config.toml
hidden_act = "gelu"
optimizer = "muon"
weight_decay = 0.05
decay_fraction = 0.594
doc_mask = true
Each number is 50 + 12 x the weight over its row's rms, rounded and kept within 0 to 99. Layers, rows and columns count from 0. The size before them is the row's rms in percent of the matrix's.

# o: layer 4 attention output (transposed), 160x160, rms 0.134, rows 97-116, columns 0-79
# v: layer 4 attention value, 160x160, rms 0.179, rows 98-117, columns 0-79
o97 091:47 46 45 58 43 57 50 20 58 47 36 72 35 33 35 53 46 65 38 40 32 59 45 51 59 53 51 58 37 48 57 45 78 46 54 41 33 64 74 36 53 65 70 55 49 54 50 71 47 58 52 49 53 71 53 52 64 62 60 54 37 56 62 29 65 50 45 56 56 39 55 42 64 44 53 38 64 50 45 49
v98 094:44 55 47 59 56 60 60 50 68 50 50 56 60 52 34 66 50 30 56 53 30 64 66 56 65 44 46 59 30 57 54 58 38 55 70 26 49 65 61 42 63 65 52 51 46 59 36 62 35 57 33 52 63 65 34 51 31 46 58 41 49 66 56 16 61 32 44 60 58 56 64 32 75 50 50 38 63 41 40 64
o98 085:70 49 65 58 34 48 58 41 77 48 31 36 29 50 38 59 62 40 39 35 38 60 71 49 69 31 56 53 57 49 47 62 53 72 32 17 50 43 72 58 56 66 49 58 49 42 62 69 57 56 49 51 43 50 39 85 38 60 41 56 46 45 66 41 31 44 44 49 68 56 19 48 42 46 39 63 41 36 58 52
v99 085:53 58 58 66 38 62 61 56 51 55 52 47 28 54 43 48 43 44 59 49 59 56 63 37 43 61 62 74 64 50 47 43 73 47 72 22 45 32 44 49 60 31 43 53 51 47 59 50 37 55 44 45 41 44 42 66 56 43 35 80 57 65 53 34 35 52 59 65 59 49 36 67 67 38 56 40 51 39 62 52
o99 083:53 61 60 64 56 62 54 59 48 37 48 44 47 52 43 28 45 57 52 38 54 65 50 38 43 32 64 48 69 59 52 42 53 69 41 69 36 52 53 51 88 49 55 46 41 48 57 45 51 70 77 22 41 52 57 36 34 44 27 45 47 32 29 60 71 58 52 51 56 53 59 59 57 76 52 56 43 33 42 42
v100 099:52 54 36 46 29 57 44 43 53 45 42 66 36 39 41 50 43 55 45 53 44 55 46 49 56 50 43 66 42 51 55 41 39 52 50 48 54 48 22 46 51 50 50 59 60 57 46 52 57 38 44 61 51 35 31 64 40 31 49 57 46 50 55 27 69 46 60 61 34 56 85 45 68 55 59 65 55 63 49 79
o100 088:40 63 59 57 40 57 60 47 69 54 34 47 53 31 46 51 67 36 50 61 42 41 40 48 43 40 42 39 60 25 35 60 51 59 35 53 58 58 56 51 63 52 41 47 62 42 67 60 55 43 17 55 49 56 23 61 25 39 36 43 51 67 46 40 43 60 74 53 64 69 50 63 58 40 43 39 39 43 52 68
v101 081:43 40 51 67 34 48 46 42 43 42 28 67 26 42 45 51 74 45 47 35 57 52 44 74 53 56 45 40 39 51 53 36 56 58 51 55 60 72 41 65 59 64 61 78 42 51 61 64 50 60 47 45 40 52 59 48 47 75 72 53 59 79 45 28 62 52 68 35 43 36 36 56 43 50 43 37 55 53 47 64
o101 077:45 43 43 53 43 73 41 38 75 51 38 40 59 42 35 47 37 55 30 64 52 62 54 65 61 35 52 54 54 40 49 58 48 73 68 38 54 59 62 45 53 50 54 62 33 60 47 47 38 49 54 39 30 48 48 82 63 75 68 51 47 52 52 52 43 34 45 68 48 42 54 44 46 45 67 71 65 58 45 52
v102 089:51 91 50 73 61 71 50 63 57 42 54 40 31 41 49 42 23 36 47 46 67 59 50 63 65 27 62 64 46 80 52 52 46 39 57 48 43 46 58 44 62 55 48 48 44 36 53 40 50 58 59 36 49 52 36 44 42 50 44 62 50 39 56 64 42 55 39 38 63 52 65 52 73 51 29 34 49 39 46 46
o102 086:66 45 13 55 64 50 44 58 44 56 49 51 33 80 58 43 37 31 65 41 32 48 35 28 40 50 59 41 57 56 51 33 42 56 52 49 65 32 48 52 41 51 60 44 28 42 67 58 50 70 56 37 71 70 53 60 60 73 52 71 44 54 56 55 75 47 29 68 33 49 39 61 51 67 57 54 68 47 48 32
v103 091:58 47 44 28 40 25 55 57 60 53 31 43 74 36 59 38 52 38 30 37 37 42 51 51 58 59 56 58 53 62 40 33 45 43 37 58 45 42 40 42 58 58 49 28 54 52 61 46 68 67 61 35 60 65 58 61 68 43 55 49 58 26 53 55 48 70 46 23 47 26 30 62 48 36 52 29 51 48 30 45
o103 084:45 26 08 48 60 43 65 53 43 36 57 50 60 18 52 41 29 47 47 53 47 40 47 50 56 39 44 56 47 60 43 34 73 57 62 35 48 27 42 52 52 57 51 50 56 56 41 60 58 32 49 33 71 48 52 41 25 54 48 57 31 50 61 44 65 63 46 37 34 40 62 46 60 46 58 42 38 64 39 31
v104 092:51 37 36 66 43 53 55 32 43 49 41 56 61 33 31 58 42 36 63 51 50 41 42 43 54 40 26 67 52 63 61 39 35 60 68 47 42 63 57 55 63 44 46 72 52 41 38 53 48 25 43 51 61 54 31 62 39 65 34 31 56 42 49 51 65 49 45 40 35 58 78 45 66 43 53 63 55 53 49 45
o104 085:67 43 44 45 54 47 43 39 45 49 47 67 70 60 41 79 39 46 64 64 31 54 67 60 50 35 58 52 34 43 72 49 38 47 40 31 41 83 61 47 22 44 66 61 32 58 65 65 42 59 47 47 60 40 56 47 56 54 44 61 52 38 45 36 57 51 37 56 60 57 38 64 56 51 52 59 63 55 68 47
v105 087:62 48 45 42 21 51 53 54 53 50 37 53 50 46 35 58 46 52 52 54 48 50 49 43 40 35 58 59 74 52 46 57 64 73 36 56 38 60 58 50 59 56 22 59 46 56 72 44 78 41 62 38 38 70 55 55 39 37 55 49 53 42 62 48 44 41 43 57 57 48 53 35 66 52 46 53 45 47 49 54
o105 087:54 45 51 61 60 49 37 58 49 43 27 39 46 54 47 46 68 45 58 45 41 49 49 55 40 40 36 47 41 43 45 38 44 58 21 63 49 59 45 32 72 48 31 50 55 59 38 63 58 44 59 36 44 61 63 62 47 30 56 47 67 55 51 55 71 41 60 68 44 50 49 31 48 58 46 31 36 81 55 56
v106 086:50 70 66 37 54 56 58 63 71 69 46 68 34 45 32 56 29 76 52 50 59 49 48 48 47 58 45 55 52 32 42 42 54 70 41 36 49 36 60 53 65 59 59 62 55 46 43 50 40 54 67 67 63 42 21 79 32 17 34 65 63 51 56 58 57 47 53 45 50 66 38 76 56 53 50 29 44 55 58 57
o106 080:55 63 66 48 64 67 51 61 57 37 40 49 47 34 32 46 29 47 30 39 33 37 73 68 49 39 56 49 41 45 57 19 48 62 29 50 49 26 53 60 60 57 43 49 46 28 32 44 40 62 63 35 33 40 35 50 50 40 53 37 59 39 47 63 38 55 26 63 53 57 53 42 68 57 45 66 47 41 71 61
v107 091:26 44 38 50 59 46 57 46 54 51 40 50 60 53 21 34 59 61 55 40 28 58 46 47 47 59 43 53 61 46 35 73 26 46 51 70 47 42 30 52 54 51 34 52 37 46 49 61 53 49 62 23 46 54 39 36 49 59 67 65 28 32 68 69 57 66 41 44 41 54 62 65 62 49 47 82 49 23 42 46
o107 093:40 42 36 19 83 54 41 41 46 49 48 56 56 62 71 61 51 65 40 28 33 38 58 35 59 48 35 70 43 62 37 52 46 32 46 44 59 63 49 54 33 53 47 58 25 65 60 48 35 43 73 47 51 39 44 43 37 73 58 66 35 54 35 36 63 59 56 51 50 65 49 48 57 49 78 53 41 83 28 51
v108 075:57 70 39 40 57 68 45 68 41 60 44 41 49 49 66 69 63 36 50 71 39 53 58 45 52 24 56 56 58 71 41 41 43 57 53 49 49 49 55 40 45 71 59 60 70 69 62 61 59 65 52 55 48 57 59 46 50 36 70 70 51 51 70 61 37 51 64 43 62 47 65 66 49 44 63 40 55 43 37 47
o108 070:30 51 50 42 35 63 50 69 38 44 63 47 24 50 46 46 21 39 50 51 39 49 40 56 55 59 38 41 64 65 43 47 42 51 52 68 35 48 31 48 53 50 36 72 52 46 51 79 62 46 36 21 42 69 20 45 42 38 48 55 60 53 60 37 53 78 61 37 40 53 66 55 65 42 46 51 43 62 54 49
v109 086:66 51 50 47 58 60 52 58 51 49 38 76 70 44 39 69 58 49 64 58 51 61 50 54 48 34 45 55 36 64 66 40 62 57 69 41 37 55 49 39 28 76 38 54 61 55 75 64 21 44 53 61 52 61 50 46 50 27 46 53 57 45 49 62 72 41 46 56 49 42 58 37 53 36 52 54 59 35 41 81
o109 083:48 50 70 52 28 48 75 52 51 42 37 54 46 44 48 44 54 72 59 55 12 57 65 49 52 33 62 56 61 41 34 45 49 60 32 34 50 30 66 51 63 56 40 63 39 73 51 52 67 61 52 57 30 43 45 49 36 40 45 57 77 40 46 62 46 41 38 66 56 51 40 37 49 47 42 60 46 49 53 39
v110 090:43 55 36 47 54 46 69 51 37 45 38 37 67 58 32 53 48 20 60 53 34 55 49 51 50 58 40 50 47 61 43 51 50 54 50 44 36 47 42 39 52 63 72 40 47 59 43 66 50 64 45 63 71 53 51 46 45 56 41 65 48 51 37 32 50 30 62 45 63 60 37 66 55 59 51 52 59 31 42 26
o110 082:37 69 34 53 46 48 56 52 56 59 57 46 39 33 41 55 42 56 37 30 59 60 62 61 37 27 45 73 33 40 54 60 45 65 72 43 61 63 43 46 77 49 57 69 49 48 39 57 40 33 58 51 61 60 43 61 23 47 34 57 45 27 61 49 60 36 29 36 44 38 60 56 75 49 42 73 69 28 37 38
v111 079:65 66 55 50 52 72 43 65 37 64 37 68 43 22 55 46 45 42 53 60 58 67 39 48 63 35 49 56 69 63 52 50 54 29 47 63 35 40 58 53 39 55 46 35 68 55 46 38 44 42 49 46 43 56 49 39 61 28 67 09 65 46 52 45 41 32 32 47 57 45 40 40 48 42 56 59 45 39 43 45
o111 079:33 49 58 49 67 31 52 35 37 46 48 53 56 63 46 46 46 42 64 43 33 58 42 35 52 52 37 49 76 45 54 59 65 41 54 59 53 44 38 49 47 43 77 31 39 22 64 65 67 59 41 33 51 58 52 43 48 48 45 47 56 37 43 40 66 43 45 54 72 59 21 49 44 54 37 34 60 35 36 40
v112 089:36 52 55 62 41 54 55 52 45 50 72 53 28 52 40 55 39 44 43 59 39 59 24 49 50 45 55 64 51 42 43 40 65 48 60 58 45 50 36 48 47 50 45 56 54 39 68 26 62 52 34 36 65 38 58 26 52 52 84 63 59 55 66 66 46 58 45 41 44 44 60 50 54 29 53 42 40 40 45 51
o112 090:55 35 33 52 46 42 46 47 61 35 41 58 49 87 64 37 60 44 59 75 53 25 31 47 63 44 44 50 52 45 63 29 60 36 40 41 33 30 56 74 55 48 29 64 36 51 49 37 44 51 63 47 52 50 43 70 62 60 47 63 49 65 33 52 60 49 42 54 62 56 37 57 63 40 50 69 43 39 39 46
v113 099:41 54 71 68 53 39 72 45 62 47 30 34 56 40 54 37 37 66 46 49 38 36 62 89 43 35 27 50 52 49 66 39 35 59 57 47 59 37 39 59 66 38 61 36 57 46 28 51 57 42 45 52 59 66 61 61 28 43 44 35 58 58 33 66 56 53 51 61 42 66 40 56 64 59 46 43 46 38 63 42
o113 099:50 54 77 39 53 68 55 20 42 62 58 31 59 33 47 63 44 43 43 32 61 47 53 62 34 52 55 41 57 47 36 33 42 66 41 37 57 54 48 49 36 44 62 81 47 63 39 55 60 57 47 37 84 41 58 49 27 44 42 32 53 24 45 54 36 60 30 56 56 45 49 42 37 39 56 57 27 52 58 21
v114 096:55 66 44 39 69 45 47 82 47 56 50 44 62 45 49 61 52 61 52 42 50 41 41 30 44 49 43 37 50 51 56 64 61 28 52 52 35 60 45 42 48 63 63 60 61 64 60 48 30 32 58 59 52 59 44 43 71 60 59 55 48 65 63 52 55 43 43 56 58 39 52 45 50 47 70 34 43 67 63 69
o114 093:54 65 47 51 53 31 43 51 53 67 40 49 39 59 55 41 32 46 53 60 51 46 47 44 50 46 66 46 58 15 51 59 46 38 13 55 63 32 37 63 49 60 39 54 58 65 60 45 60 50 55 68 43 65 51 38 44 44 48 59 63 49 55 35 66 56 42 70 55 43 33 55 58 45 41 56 37 81 55 49
v115 090:50 52 35 63 42 58 28 48 74 55 42 63 73 33 47 62 57 27 34 42 53 75 44 23 59 64 52 59 67 46 44 62 48 58 51 68 69 65 44 45 43 44 43 66 49 70 48 52 37 44 50 59 45 42 45 38 75 39 59 40 43 58 43 70 54 58 52 61 60 38 53 31 52 39 56 50 55 44 63 45
o115 080:56 50 57 62 38 49 49 42 51 55 51 77 54 68 46 43 39 52 61 61 53 28 63 29 55 50 64 49 52 32 65 57 56 37 36 70 57 40 75 54 76 46 47 65 47 63 54 48 68 58 43 48 26 36 34 38 56 52 44 34 45 66 46 45 69 58 59 48 66 59 27 29 43 41 41 44 42 64 56 55
v116 093:39 43 35 43 62 63 43 66 76 49 45 52 68 51 52 37 56 43 46 44 48 23 52 54 52 40 59 41 57 54 52 32 59 52 46 43 50 53 70 53 46 83 79 20 38 22 44 39 58 57 65 39 63 58 45 54 50 68 55 56 48 36 81 68 44 52 40 39 48 58 34 32 41 41 34 52 47 50 52 28
o116 085:44 53 36 35 61 45 45 41 43 52 63 63 58 61 43 29 54 58 49 62 35 33 52 28 41 66 44 47 53 57 42 59 45 45 67 42 40 34 33 51 46 56 58 32 38 65 55 49 52 67 43 32 67 51 63 46 72 85 61 62 57 43 77 39 36 44 54 52 41 30 31 35 46 51 41 38 40 59 41 46
v117 098:53 45 31 50 54 38 38 30 52 53 60 48 47 45 23 44 43 41 56 37 36 74 56 30 37 54 18 48 54 53 41 49 40 68 39 47 43 48 35 27 65 49 41 50 49 48 71 40 65 37 52 34 44 52 48 36 52 23 60 35 56 62 46 63 58 32 68 56 39 56 60 39 60 45 47 55 48 65 34 53